python train.py --n_layer=8 --d_model=64 --n_head=2 --n_kv_head=2 --head_dim=32 --d_mlp=256 --vocab_size=2048 --activation="tanh_gelu" --norm="layernorm" --norm_place="pre" --norm_eps=1e-05 --positions="learned" --qk_norm=false --attn_scale=0.177 --bias="all" --tie_embeddings=true --parallel_block=false --init="normal" --init_std_qkv=0.0221 --init_std_o=0.00553 --init_std_up=0.0221 --init_std_down=0.00553 --optimizer="soap_variant" --lr=0.00551 --beta1=0.95 --beta2=0.95 --weight_decay=0.041 --lr_head=0.00759 --grad_clip=2.0 --warmup_steps=200 --schedule="wsd" --decay_fraction=0.679 --decay_shape="linear" --final_lr_fraction=0.0 --batch_tokens=[8192, 16384] --seq_len=256 --doc_mask=false --train_tokens=86130000 --steps=7413 --dataset="wikipedia_en"
Each number is 50 + 10 x the weight over its row's rms, rounded and kept within 0 to 99. Layers, rows and columns count from 0. The size before them is the row's rms in percent of the matrix's.

# layer 5 MLP down (transposed), 256x64, rms 0.229, rows 181-235, columns 0-63
107:55 47 35 47 39 60 55 46 54 50 47 50 35 39 55 47 53 61 66 69 59 57 64 70 43 52 43 46 32 56 50 56 34 43 55 67 41 41 52 50 61 54 55 44 53 45 39 76 52 51 34 59 62 56 40 42 67 43 44 36 57 37 36 58
095:28 57 45 45 25 64 52 57 41 49 62 50 41 58 60 50 49 54 64 56 47 51 50 35 51 48 48 64 53 65 43 56 51 36 54 51 42 53 47 59 62 70 46 70 33 56 32 46 58 53 48 55 53 51 47 55 75 58 42 56 27 51 57 51
105:57 67 38 49 39 47 68 53 39 47 51 39 42 39 44 49 46 71 52 35 48 54 63 52 60 53 41 65 49 40 47 53 59 63 59 43 55 55 43 40 53 55 47 60 25 44 44 47 34 53 41 44 32 43 71 52 38 53 39 46 58 58 28 56
100:64 30 51 44 50 42 52 41 47 56 47 41 34 49 68 60 48 50 53 38 53 45 61 57 24 59 64 51 57 60 49 54 43 37 41 41 47 44 58 55 33 59 52 40 42 48 33 50 44 51 37 41 59 58 60 48 57 78 46 62 53 35 66 55
091:52 48 59 46 45 52 48 55 42 70 42 73 60 63 40 57 48 40 58 27 57 47 31 38 37 75 55 65 40 55 59 43 51 47 53 45 41 60 44 32 55 54 59 40 44 54 51 37 56 67 42 50 58 50 57 46 48 60 42 46 61 63 45 61
128:58 52 56 41 84 61 44 45 52 49 47 33 34 72 59 45 54 36 52 49 44 48 47 33 70 44 60 53 52 38 49 36 43 32 60 50 43 55 68 55 60 56 57 47 54 44 42 51 34 66 63 45 48 42 52 52 48 56 59 48 57 56 52 49
114:47 55 67 36 51 65 37 50 68 58 42 45 41 36 64 43 37 51 53 67 37 33 55 31 64 47 46 36 54 47 31 50 55 39 41 55 58 57 44 59 45 47 43 66 49 36 45 35 52 55 62 41 51 62 51 52 44 64 62 57 43 56 55 65
112:38 49 53 43 54 63 53 43 46 42 47 49 57 31 44 62 39 35 63 68 52 63 50 39 47 43 58 50 54 50 58 38 53 54 32 43 40 37 51 79 60 61 55 53 61 42 55 37 44 42 31 28 52 54 64 56 50 50 39 42 65 55 50 49
101:52 42 50 45 76 46 38 49 31 62 51 46 64 52 41 28 52 53 46 60 41 38 43 55 41 35 54 40 68 73 42 52 39 36 57 42 47 52 51 53 58 51 52 50 42 66 51 51 36 58 67 45 64 46 55 42 51 54 59 55 39 60 41 67
077:55 41 60 66 46 35 46 43 61 69 50 49 33 45 41 37 45 56 35 56 57 60 38 23 54 51 57 43 38 50 58 53 56 72 46 71 36 47 46 47 46 44 64 46 41 43 32 43 46 45 69 43 51 57 43 43 50 50 50 53 36 59 53 47
094:55 59 59 46 50 56 82 34 51 50 43 51 45 45 56 54 36 41 67 56 46 61 55 41 52 52 57 58 64 64 52 45 43 54 40 42 46 63 62 56 43 62 46 37 45 59 63 54 43 37 38 55 44 59 54 45 67 64 57 74 32 40 48 53
107:47 57 47 35 45 35 41 40 42 46 52 55 51 48 62 27 47 54 64 41 58 57 34 47 57 61 43 49 57 60 64 54 38 39 60 57 56 42 30 44 69 68 50 63 46 55 45 55 61 51 53 49 43 59 64 25 61 54 41 56 32 55 48 43
090:49 53 62 37 35 54 63 59 51 44 40 21 53 56 48 40 43 34 53 49 42 48 44 51 55 60 48 53 55 60 38 62 32 66 44 60 36 52 52 61 56 55 43 49 62 53 23 49 49 45 60 63 61 42 60 59 30 54 48 33 57 56 52 47
106:32 64 39 38 46 32 48 50 60 46 56 49 67 52 62 39 58 44 66 52 45 46 59 45 53 56 26 57 49 56 68 51 53 43 51 45 62 56 63 46 39 68 53 49 51 62 59 45 35 59 43 49 35 63 60 44 63 37 54 38 70 42 49 55
082:51 38 31 53 60 51 67 52 45 64 57 56 39 53 42 68 47 64 60 67 48 65 35 50 46 51 46 33 54 50 35 50 38 49 60 37 51 51 50 39 51 46 63 43 39 34 30 45 39 37 56 57 52 43 54 61 58 58 39 75 47 51 43 50
067:59 54 56 40 59 46 35 62 62 69 56 58 52 40 33 57 58 36 47 59 39 61 45 42 32 54 55 59 52 48 61 67 41 53 54 64 47 51 63 70 52 38 69 43 44 50 51 47 41 33 71 62 57 36 54 53 64 53 49 51 58 60 44 44
092:49 52 53 39 52 47 63 46 46 28 41 50 71 45 38 51 55 41 37 57 51 36 53 57 56 60 39 58 50 45 49 37 51 36 43 46 59 54 70 65 52 37 40 40 59 57 71 45 42 51 66 59 42 55 53 27 47 60 66 67 47 50 51 40
113:47 32 35 28 41 41 67 42 52 57 42 49 56 46 58 61 50 46 63 62 33 41 33 41 48 36 32 53 48 39 51 66 49 46 43 45 37 48 47 55 51 37 50 49 53 36 57 62 71 45 48 60 50 44 54 63 49 53 55 71 45 61 36 53
067:70 52 61 51 70 34 51 45 50 57 67 43 58 55 19 40 57 45 46 55 41 42 32 32 36 43 41 57 41 58 53 42 50 60 52 56 48 63 60 67 63 45 64 42 45 42 54 45 37 47 54 50 59 67 42 46 54 39 45 49 49 50 52 39
109:49 50 40 55 70 52 55 25 73 43 67 64 45 54 73 38 50 51 48 53 52 61 58 42 39 41 52 32 52 48 45 55 52 56 34 52 67 40 54 47 55 63 49 72 55 55 37 55 58 58 61 36 60 44 52 55 44 46 51 59 57 48 64 52
095:61 43 43 71 45 54 57 58 38 64 43 60 52 37 41 58 48 37 55 53 53 56 42 49 56 48 67 61 44 64 50 35 44 47 38 41 41 50 39 70 73 48 41 63 29 31 50 39 49 50 52 52 63 65 51 56 39 48 59 55 48 56 32 46
092:74 45 50 56 50 61 41 46 56 54 62 39 66 66 51 45 57 54 50 44 49 31 39 52 35 24 49 40 50 42 49 23 40 38 44 53 41 57 54 50 55 55 62 53 41 45 62 42 55 49 74 53 45 56 48 53 52 40 50 34 53 45 36 50
120:25 54 45 45 42 63 51 47 43 43 55 54 44 79 59 53 48 51 60 57 38 37 49 36 39 60 61 28 48 38 37 56 62 51 61 47 51 49 46 63 53 67 42 52 62 53 48 39 49 44 41 42 52 55 43 63 68 51 58 48 36 47 31 54
077:58 35 62 62 65 53 74 50 56 55 43 50 56 45 41 41 49 65 56 34 60 59 57 59 46 70 59 39 67 67 34 34 46 49 51 49 50 64 47 43 50 42 63 37 68 54 40 50 55 46 48 47 54 49 38 57 38 50 63 55 65 49 35 48
087:44 56 51 47 75 49 49 18 43 63 40 49 48 44 40 32 48 50 62 46 45 44 65 43 42 53 38 45 60 65 57 55 36 56 42 63 34 41 56 55 53 46 47 42 51 64 57 71 50 47 39 56 46 54 66 58 45 56 54 62 37 36 55 49
113:38 57 45 57 69 57 41 49 41 51 62 46 63 54 21 54 49 64 51 72 52 55 49 66 56 49 46 52 57 59 29 59 38 44 53 61 46 46 44 59 62 37 39 44 64 37 55 39 62 43 45 47 57 40 60 51 52 64 57 51 34 41 53 62
113:38 54 51 57 50 49 44 27 54 62 44 62 55 36 37 69 57 25 61 62 45 52 43 41 44 43 48 45 50 48 64 50 62 47 43 41 47 53 46 63 38 55 29 43 50 49 54 59 52 40 52 55 47 46 73 42 36 53 76 53 45 46 55 39
115:41 52 59 59 41 58 61 40 37 41 47 51 47 33 53 50 60 64 49 35 53 45 58 44 40 55 46 57 70 68 41 44 49 44 72 39 52 53 41 48 67 37 54 32 48 57 42 47 41 42 48 55 42 50 42 58 56 28 60 66 42 67 64 53
112:50 33 68 44 47 44 69 70 41 51 37 54 44 49 47 60 57 55 49 42 47 44 50 47 36 54 62 53 57 58 39 52 40 49 43 54 54 37 48 37 41 67 44 54 43 50 54 41 66 62 59 62 57 72 52 53 46 39 65 44 64 43 21 47
118:60 61 55 66 51 47 62 45 58 54 35 49 68 52 55 70 39 50 61 52 70 37 56 38 40 54 56 53 62 62 29 45 61 30 31 50 42 59 55 58 46 57 47 40 35 41 53 65 48 60 38 61 52 56 43 58 44 44 44 47 47 59 43 62
120:47 39 50 47 51 50 43 49 25 55 63 61 41 43 44 55 66 55 51 43 30 31 56 60 40 49 57 56 62 57 57 47 43 55 49 58 53 61 28 49 63 67 75 51 46 63 63 44 49 50 36 67 55 60 41 61 54 51 55 36 58 46 45 58
100:43 35 57 45 46 31 59 45 42 60 50 62 48 45 55 37 49 40 49 73 42 62 36 62 62 63 54 51 49 42 68 37 51 47 58 61 51 49 39 47 36 55 43 54 58 40 33 53 64 56 49 53 48 29 64 50 36 55 47 69 55 41 50 33
118:36 61 55 23 64 66 57 44 44 39 52 49 46 47 62 43 41 37 41 39 52 50 42 56 46 43 37 42 49 55 41 59 51 50 34 37 44 59 33 41 39 46 45 58 41 35 70 49 34 42 62 44 51 43 45 60 31 47 47 46 41 41 62 38
065:59 36 54 56 55 40 25 43 58 53 60 46 48 47 30 47 61 52 32 61 50 49 46 42 42 48 52 59 51 37 64 49 46 53 50 83 60 48 58 62 61 32 66 40 47 37 50 35 46 44 57 44 58 37 49 56 55 37 41 45 41 51 56 58
102:38 54 32 55 36 44 46 38 60 56 42 34 54 58 48 52 59 37 46 71 43 36 40 51 69 46 53 64 48 41 56 66 52 28 42 62 63 35 47 63 49 58 49 65 60 58 47 52 61 44 49 63 43 54 65 68 49 54 54 49 46 54 67 43
089:40 56 39 38 41 44 33 40 42 43 58 67 36 44 33 55 51 43 58 35 55 72 45 42 32 45 67 48 48 61 48 51 33 44 43 56 52 41 44 39 30 42 57 60 60 48 40 48 59 30 54 59 48 40 38 50 63 56 54 51 36 47 56 48
107:61 49 39 61 60 56 45 50 74 48 44 44 31 53 60 73 36 44 55 48 58 41 64 49 61 40 65 28 51 43 58 47 34 45 45 45 36 54 58 46 64 61 65 51 49 38 56 45 45 45 43 67 47 42 40 55 58 42 52 71 47 53 45 49
089:45 44 53 52 48 53 56 40 63 44 50 47 42 53 70 53 58 33 52 54 51 40 55 34 55 40 51 45 43 46 70 36 44 36 33 41 46 38 54 71 26 54 44 45 51 52 31 50 39 47 55 59 37 49 57 47 65 62 66 67 35 56 50 43
083:30 60 37 42 53 55 54 49 41 50 45 52 52 57 46 42 25 44 44 54 69 38 38 54 36 60 41 37 55 55 55 48 36 46 65 48 38 44 37 54 42 41 33 21 47 53 30 48 51 46 47 51 68 43 52 47 54 58 46 56 42 52 54 37
088:49 47 59 62 55 57 52 54 54 65 50 44 45 34 33 53 52 55 51 34 42 59 43 48 57 58 48 59 38 23 60 46 38 56 47 60 50 58 49 32 41 43 51 68 39 49 43 49 32 46 44 49 37 51 42 75 32 37 59 60 41 65 50 42
114:50 55 46 46 61 57 58 33 47 50 27 52 46 52 48 35 39 42 68 43 50 50 54 44 43 46 60 41 65 66 50 40 58 48 46 57 55 61 71 48 64 54 49 65 56 57 74 40 45 56 58 48 50 51 32 40 49 30 46 52 51 24 54 49
129:47 41 68 64 45 60 72 51 58 35 58 54 56 39 35 41 27 55 51 34 47 67 54 57 50 52 33 68 52 58 62 61 55 43 43 43 60 49 43 60 69 63 50 53 62 46 55 63 52 51 57 52 48 62 63 43 41 47 43 52 36 58 41 47
068:52 33 42 43 47 46 38 55 57 66 51 61 40 37 34 40 60 46 41 65 50 67 44 50 39 49 49 53 45 48 64 50 44 55 45 64 52 42 64 41 60 29 64 40 55 37 50 44 57 50 49 45 50 30 40 49 47 49 61 71 27 56 63 59
080:41 50 57 59 46 67 37 35 57 48 63 49 55 46 46 66 33 50 68 38 40 58 40 56 62 58 60 50 50 53 55 35 31 52 35 35 47 56 46 40 54 65 38 53 49 61 42 57 50 37 32 55 35 55 67 48 61 56 42 50 38 46 35 49
113:67 37 54 66 37 48 51 37 42 48 49 44 50 31 58 47 46 54 60 29 58 36 59 44 36 37 44 35 54 37 47 48 43 35 71 46 61 54 47 56 46 51 49 57 27 53 42 37 57 54 53 51 61 54 64 52 42 46 34 52 51 51 27 50
066:46 47 58 56 56 40 39 42 53 60 44 31 58 54 48 43 42 46 60 55 39 69 39 32 27 45 41 40 47 47 52 40 58 59 36 65 43 64 54 68 64 49 43 39 46 28 66 62 57 48 62 58 52 46 52 55 53 40 51 57 37 61 44 57
092:61 63 56 38 38 43 62 32 55 50 50 50 54 40 59 59 49 39 57 51 43 63 35 37 35 55 59 42 51 43 39 55 41 29 56 51 50 38 38 67 34 57 55 46 59 32 43 45 61 51 37 61 48 29 61 47 54 56 53 48 49 47 30 61
078:49 39 60 65 44 60 52 23 48 61 43 48 43 47 56 45 41 44 73 48 44 50 59 45 50 59 52 64 57 41 67 47 66 36 44 49 40 42 45 60 64 61 55 42 53 64 66 49 52 34 43 56 44 69 55 43 63 62 61 49 51 40 58 67
066:59 64 64 48 61 37 51 53 52 64 56 39 52 51 46 48 43 38 36 73 56 49 38 38 32 59 49 47 47 50 52 39 49 56 43 72 60 57 57 60 46 39 51 28 52 41 32 38 46 43 40 56 51 42 61 40 71 46 36 53 41 61 50 52
089:51 54 52 49 69 54 73 37 47 38 52 61 48 60 46 58 49 52 58 53 72 49 52 49 36 60 64 48 63 68 30 42 29 46 47 49 37 66 43 62 61 36 62 55 56 57 51 46 33 46 58 48 63 63 54 53 57 56 59 62 45 54 59 47
082:44 51 46 48 48 53 70 32 57 50 51 69 33 35 54 54 57 45 57 43 38 62 64 66 53 49 64 49 45 58 30 37 58 48 50 48 53 51 41 77 40 45 44 36 39 51 45 44 40 50 47 58 64 61 61 64 64 54 66 54 51 47 39 51
119:55 51 49 61 46 52 45 53 44 37 63 56 47 61 46 56 54 40 39 66 38 54 33 59 67 61 51 51 44 80 47 52 58 62 31 42 47 49 39 56 51 47 53 51 47 42 50 71 56 32 53 37 33 57 42 48 40 62 47 71 45 44 47 37
102:47 36 46 41 56 50 58 46 63 42 53 40 44 43 48 39 45 53 58 37 52 37 44 44 38 68 61 46 38 44 50 40 44 29 52 39 55 52 75 43 58 48 71 55 51 49 67 52 33 48 35 51 30 44 42 36 64 56 63 41 40 51 50 60
098:39 73 25 49 47 59 51 37 42 55 43 51 49 45 63 40 65 58 60 53 36 45 61 55 54 50 52 36 58 32 68 56 52 49 51 55 50 50 65 43 25 60 49 55 54 56 63 48 42 59 48 41 51 48 39 32 53 57 63 34 54 36 54 59
092:57 60 53 51 66 43 58 59 60 39 66 42 49 44 55 46 45 58 51 62 62 59 58 56 49 38 44 33 42 53 44 35 39 51 32 68 55 56 60 66 46 60 31 52 56 46 76 40 50 47 51 42 48 40 33 43 61 47 45 64 46 40 45 68
# layer 5 MLP up, 256x64, rms 0.222, rows 182-235, columns 0-63
091:64 33 45 41 53 41 41 41 64 47 40 52 49 50 53 38 25 44 44 57 51 52 68 48 55 51 47 35 64 41 50 41 46 38 51 53 46 63 43 44 42 45 56 50 72 45 43 51 42 63 42 34 58 29 71 54 61 58 57 35 66 44 55 46
101:68 55 51 51 50 42 46 62 44 54 49 42 51 50 65 51 65 44 43 52 52 45 48 52 53 51 62 47 51 38 50 53 48 58 43 70 57 61 46 67 31 41 58 37 53 48 76 44 78 52 39 40 67 55 42 54 33 45 49 46 46 66 38 65
086:60 63 51 39 48 57 56 64 51 48 45 59 60 52 36 41 62 40 43 55 34 46 60 42 57 44 37 44 38 58 39 53 47 55 37 68 30 36 59 56 51 34 42 41 59 32 52 48 65 40 52 52 45 47 33 52 38 22 49 43 48 42 39 46
087:72 54 69 39 68 52 42 44 62 43 55 39 51 40 47 45 49 87 47 43 44 48 57 63 66 41 55 55 54 61 44 43 50 65 56 51 59 48 57 51 49 71 64 43 54 47 42 53 59 45 57 53 54 64 52 50 51 43 55 45 49 34 47 30
119:44 78 47 50 54 60 71 63 51 61 55 56 57 44 43 43 68 46 42 57 27 53 39 55 67 53 50 28 59 58 60 61 37 62 48 65 44 45 41 33 50 42 62 50 56 52 53 54 49 64 50 52 51 38 54 55 42 58 48 49 65 45 55 39
118:57 48 53 53 47 52 47 54 51 53 59 33 55 46 63 49 58 70 50 70 56 48 56 42 61 31 31 36 53 54 46 63 57 70 59 69 41 34 51 59 46 34 45 44 51 58 68 43 45 55 57 33 53 53 69 58 57 62 58 46 46 53 42 62
096:57 60 55 52 51 42 46 55 48 54 83 31 38 56 61 68 69 44 49 41 51 42 37 49 48 46 42 58 49 41 46 66 50 44 58 44 51 54 38 34 46 25 46 43 42 56 46 40 37 50 55 45 45 39 58 43 61 65 56 37 54 51 36 48
102:57 56 57 52 61 44 42 37 47 48 63 46 38 74 58 37 53 51 42 52 29 50 41 61 53 61 38 52 49 70 51 45 44 40 67 57 52 64 43 37 64 54 69 49 43 46 44 62 53 39 44 65 47 59 41 47 58 41 50 58 55 46 43 23
090:53 72 62 47 42 44 52 71 50 51 67 38 46 76 58 53 44 24 38 34 49 41 59 53 55 57 49 51 58 49 57 58 55 43 47 70 41 43 52 54 61 53 50 52 52 67 55 50 28 62 52 53 54 56 39 41 44 50 49 46 47 68 58 50
097:35 57 61 36 45 46 44 40 60 42 45 55 28 55 69 37 41 45 56 42 45 56 54 61 51 53 43 39 61 43 35 54 58 48 57 48 42 56 43 41 19 54 43 55 62 47 41 56 55 60 32 42 33 54 64 41 44 50 51 49 43 57 36 36
090:43 31 49 54 48 49 48 54 36 52 47 45 47 49 29 50 55 46 62 60 50 33 48 62 49 59 41 42 56 67 29 58 58 43 38 64 39 56 47 36 41 60 51 40 49 50 52 48 51 47 45 55 54 42 40 50 37 32 70 21 44 65 40 54
101:37 61 49 41 51 40 46 65 44 47 56 48 45 39 55 61 49 56 50 58 42 52 42 62 63 38 52 49 56 45 43 62 63 55 54 64 57 65 58 63 58 73 56 38 53 46 64 43 59 54 54 78 63 44 65 65 40 52 49 56 27 62 48 54
097:57 43 62 54 60 56 42 57 61 32 41 59 49 56 32 57 51 74 61 61 43 56 42 65 60 45 43 46 53 45 51 49 36 53 62 56 37 54 61 69 52 45 37 37 45 40 47 38 59 50 44 79 47 46 40 57 61 39 38 49 41 57 62 51
091:34 50 52 47 48 43 44 58 55 53 43 51 63 62 40 61 44 40 71 42 51 47 29 43 41 46 57 51 44 50 42 45 64 54 63 70 58 61 40 43 43 36 60 35 54 41 52 58 72 54 30 62 39 57 61 50 50 44 62 37 35 45 57 62
087:48 38 27 49 37 41 58 38 40 35 59 37 54 55 50 59 43 71 48 59 59 36 51 39 54 45 40 48 49 45 42 31 41 51 49 49 72 60 32 31 49 55 46 46 47 45 44 51 64 66 38 32 47 43 55 53 41 57 46 42 44 48 66 44
104:38 68 51 40 64 37 52 49 61 35 53 78 49 44 37 61 57 45 37 55 68 58 68 43 49 45 42 40 39 58 62 41 42 42 64 40 51 49 64 41 54 42 28 50 57 54 58 52 54 43 68 53 55 57 48 43 53 42 60 55 34 49 52 52
115:38 70 65 40 46 59 55 47 62 49 62 68 47 52 55 35 45 61 36 57 40 45 52 46 48 60 38 51 49 37 44 49 58 71 55 48 55 52 31 45 69 51 50 31 44 57 59 45 74 31 58 46 62 51 60 42 44 39 52 48 59 52 38 47
084:56 38 48 63 38 46 55 57 55 59 62 52 49 63 68 62 63 65 56 50 49 63 54 51 46 69 60 50 56 39 66 74 55 54 48 71 49 36 63 50 62 30 39 61 52 50 51 46 41 49 37 38 49 34 65 43 47 50 63 49 50 55 52 59
104:57 51 52 45 55 59 67 24 47 52 49 42 59 46 45 68 53 54 30 43 38 40 47 55 46 41 25 52 45 43 52 61 45 36 66 53 25 46 51 44 50 47 62 31 51 46 55 44 49 61 56 57 59 35 47 57 52 47 66 55 57 54 51 32
072:37 62 68 46 64 55 59 41 57 39 58 47 41 57 68 57 44 60 67 59 55 62 64 60 49 59 49 45 63 53 46 58 60 56 51 63 63 64 59 38 36 61 51 33 63 56 62 58 63 42 43 48 46 39 49 53 53 61 58 61 33 45 66 54
091:48 72 49 65 61 47 36 50 46 45 43 57 42 57 61 41 52 46 62 60 63 65 54 55 78 53 60 61 40 53 53 62 55 68 56 48 66 43 54 54 40 66 45 64 48 42 38 51 58 49 39 43 58 41 57 36 54 53 34 53 68 46 63 51
114:25 55 43 38 51 59 57 69 46 51 43 61 55 66 52 42 50 31 40 46 42 54 41 52 62 54 61 33 38 53 63 59 58 52 47 65 56 57 57 40 53 56 68 51 49 35 66 36 46 59 37 64 53 56 53 57 43 45 45 55 25 56 56 45
098:28 37 63 42 29 56 41 54 44 41 53 54 38 58 71 45 59 49 54 53 57 62 51 49 55 40 38 49 43 49 28 58 55 38 59 54 56 61 56 46 39 45 26 41 36 60 45 57 38 58 56 53 37 61 61 52 54 35 47 42 56 65 45 52
089:48 51 52 56 78 65 47 57 34 58 41 45 68 45 50 42 63 50 51 33 56 54 36 67 52 51 62 61 52 48 41 54 46 40 47 48 64 52 58 54 31 61 52 50 63 50 72 56 55 50 58 51 55 50 46 63 35 31 31 38 45 42 47 48
121:46 48 60 47 68 61 44 49 61 58 57 62 54 67 60 51 60 39 53 39 44 57 51 62 59 53 44 44 40 61 53 54 51 43 67 67 42 50 48 45 54 42 47 75 62 34 52 38 32 45 72 34 52 49 45 47 65 50 59 69 38 54 61 45
099:58 46 62 46 36 61 42 41 58 35 62 48 54 63 61 47 44 43 49 55 53 52 35 63 50 44 65 42 56 50 53 49 32 67 51 61 48 47 44 35 52 48 47 62 53 58 67 60 61 51 57 43 27 54 55 69 74 49 34 37 43 56 55 62
105:53 48 49 46 39 41 33 56 73 59 72 57 41 48 52 61 57 56 44 65 41 46 47 60 40 65 45 41 66 46 43 39 70 43 34 44 54 53 48 43 57 46 68 63 65 53 51 68 54 52 39 49 63 35 37 53 49 58 59 63 54 49 38 52
092:58 47 47 49 38 73 41 58 38 51 71 68 49 49 50 63 49 51 49 57 50 34 58 48 52 57 58 49 42 45 68 68 61 43 61 74 47 51 61 55 36 39 40 65 61 52 50 61 49 33 55 42 53 37 44 45 40 59 47 57 40 41 35 54
102:59 70 63 33 49 56 35 50 54 53 26 34 60 64 48 57 62 52 44 51 44 46 43 40 46 46 70 39 30 55 34 65 54 56 44 45 43 47 53 52 42 43 59 43 62 39 66 66 58 53 52 51 58 56 55 50 62 46 65 47 51 47 62 63
104:50 63 67 61 58 50 37 49 60 52 57 44 52 52 63 45 41 28 62 44 55 35 35 59 42 45 44 32 67 51 42 62 62 59 62 38 49 57 53 45 52 45 55 40 50 39 50 34 59 56 66 60 65 55 47 53 48 43 57 56 35 27 59 38
111:58 48 48 39 36 64 48 59 47 53 58 47 43 43 54 56 56 44 51 55 50 44 39 45 56 48 36 40 22 58 55 61 61 47 56 56 38 72 56 45 45 38 47 64 51 70 41 55 55 53 51 58 50 34 30 56 58 47 37 56 39 70 31 61
110:53 57 48 64 49 33 41 39 54 34 46 50 47 45 43 56 32 59 51 41 59 55 48 66 68 56 51 44 56 38 34 62 54 38 64 42 36 49 31 56 35 53 49 48 52 60 35 56 54 71 34 50 43 44 42 32 52 36 45 34 42 51 54 50
094:42 40 52 38 49 65 48 70 61 49 41 51 49 55 39 42 46 63 51 23 54 54 58 59 56 45 53 53 71 59 48 49 59 56 57 50 78 44 54 64 43 49 65 54 56 42 66 59 50 45 52 64 56 51 68 54 44 59 65 38 55 33 50 56
108:43 62 55 31 71 61 52 58 34 46 51 63 47 46 62 68 30 45 54 49 56 37 35 43 47 47 42 52 53 56 47 55 70 45 57 48 42 36 71 50 56 57 76 48 47 50 43 41 31 58 35 47 57 39 59 55 46 47 48 41 48 50 49 43
084:48 52 56 48 46 63 54 68 46 39 46 50 56 57 39 26 50 40 58 60 52 62 45 44 44 45 39 56 51 46 49 39 57 49 61 56 44 40 52 34 25 41 52 40 75 51 37 34 46 52 39 40 56 51 64 55 50 40 44 54 75 60 63 42
107:45 52 58 59 47 41 36 64 78 39 53 62 37 54 41 58 39 56 48 55 32 27 51 40 65 49 47 54 50 62 45 66 42 48 56 50 45 43 44 53 42 42 45 46 41 42 61 36 55 55 47 75 59 37 51 59 52 56 43 70 49 59 54 41
089:63 70 49 30 37 41 42 54 39 35 56 40 57 39 48 40 47 65 45 52 49 50 44 35 47 50 55 39 50 38 37 50 46 36 63 49 43 46 47 36 67 64 46 35 47 53 48 49 43 44 44 42 56 46 52 27 34 39 30 42 48 39 44 36
102:37 67 33 60 36 52 49 68 42 57 37 63 39 47 36 51 44 51 33 54 34 55 55 32 52 47 53 51 56 44 66 45 44 62 45 48 53 61 61 41 33 32 54 51 69 52 57 56 57 52 42 46 40 26 53 58 58 40 55 45 46 54 38 46
100:56 54 40 52 43 46 34 47 35 51 62 51 54 63 71 63 53 49 55 53 70 32 47 52 62 45 69 29 59 59 49 58 34 61 59 50 47 46 43 44 31 47 58 49 48 35 58 40 65 46 50 50 55 50 62 43 64 57 30 49 56 50 49 66
105:48 51 62 23 57 35 47 56 52 40 54 60 67 56 50 40 51 54 44 49 42 68 31 59 52 49 57 64 58 58 54 56 52 50 44 48 42 78 70 50 52 43 52 47 62 68 55 44 48 53 56 55 57 64 51 56 43 49 37 51 65 61 70 44
105:49 67 62 59 57 54 41 59 54 57 44 49 52 69 31 66 46 43 40 55 46 42 38 49 29 37 46 48 43 43 51 44 42 54 47 34 50 69 41 49 45 55 52 62 66 41 66 45 40 56 62 65 50 45 43 34 68 60 41 48 37 45 45 36
082:70 46 58 55 51 42 57 41 53 55 40 41 54 52 51 38 57 45 51 30 51 25 62 57 47 54 55 30 61 53 55 60 58 62 43 56 72 51 60 46 55 56 46 49 51 63 29 62 56 66 44 50 35 52 46 64 34 37 49 41 55 38 58 40
088:56 50 42 44 58 53 46 45 58 39 51 35 42 55 52 60 43 46 57 36 55 51 31 61 61 52 50 64 47 35 49 58 53 52 55 58 27 50 52 46 37 55 56 40 48 51 56 37 23 59 30 40 56 49 54 62 43 62 45 39 78 38 56 38
104:46 52 39 45 45 66 28 23 53 55 49 60 39 56 53 55 64 37 49 61 49 42 69 54 58 35 57 78 42 46 49 57 67 51 52 57 51 42 51 49 60 54 48 47 50 44 46 63 52 45 48 56 32 72 44 45 56 41 46 47 45 40 66 51
087:59 49 70 48 44 44 51 54 37 45 47 48 36 44 46 53 48 64 40 61 43 45 42 43 70 56 53 48 45 57 43 50 43 30 54 51 30 40 28 35 61 68 52 46 55 57 45 37 50 42 59 28 55 61 37 49 62 43 30 48 48 41 60 60
095:55 32 59 53 48 25 50 63 33 51 50 41 52 47 43 53 50 48 39 66 35 48 53 53 45 42 45 58 58 52 46 51 35 39 68 46 56 37 56 31 42 41 40 43 53 32 61 67 33 56 41 43 49 51 62 57 63 46 37 44 35 37 48 48
087:44 61 57 44 52 51 58 66 27 57 54 42 34 59 68 57 55 54 60 75 60 42 52 58 53 53 55 52 49 49 35 45 61 52 64 52 51 67 50 57 43 64 58 59 53 58 36 66 32 59 47 37 46 46 46 59 47 49 58 47 52 38 37 27
086:32 38 49 41 54 55 52 72 33 19 55 59 59 41 58 53 63 53 55 44 36 53 55 39 42 42 51 57 65 55 39 53 40 43 48 39 32 49 62 40 54 54 67 49 48 51 61 57 41 44 50 38 54 53 53 56 34 50 49 45 74 57 49 41
093:49 54 40 47 58 37 46 37 47 31 49 50 47 47 47 31 53 49 61 44 43 46 34 57 66 42 43 62 54 45 50 71 55 58 47 67 45 51 41 64 79 58 38 39 55 38 54 57 58 64 29 29 45 47 51 48 41 57 42 58 50 54 57 47
090:64 68 56 63 58 33 40 56 58 41 29 69 31 57 36 54 51 55 39 58 47 57 48 60 61 45 60 60 61 49 59 59 41 47 34 45 54 64 37 47 47 47 64 47 45 48 49 51 55 44 35 63 73 59 45 52 50 46 55 51 68 59 48 52
112:30 61 40 51 56 65 69 46 63 38 56 60 53 54 30 58 70 51 35 57 69 46 45 50 67 43 59 53 44 51 57 48 52 51 56 66 37 44 53 45 44 55 43 56 52 41 52 57 62 47 78 60 33 48 43 48 52 54 54 58 47 49 47 35
107:54 51 43 48 47 34 35 45 43 61 56 56 46 45 38 64 55 55 39 56 48 38 71 45 65 45 31 50 45 37 43 65 23 54 57 47 61 51 38 50 50 65 36 46 46 41 47 36 42 44 65 49 41 36 55 27 53 54 47 42 42 38 44 52
101:51 70 59 48 61 47 28 53 33 39 50 49 51 56 64 46 41 52 53 46 54 46 52 47 69 52 44 45 65 61 38 65 45 39 61 56 46 48 42 36 52 60 56 62 53 63 50 63 39 57 35 29 38 56 52 62 63 49 64 40 55 61 34 38
089:66 53 50 50 44 63 33 46 49 45 36 46 46 62 46 62 44 56 47 47 44 38 55 58 36 44 35 38 68 50 46 46 49 50 43 52 64 51 29 54 48 48 78 57 42 55 37 67 53 69 39 50 47 51 43 33 50 49 57 42 70 51 45 33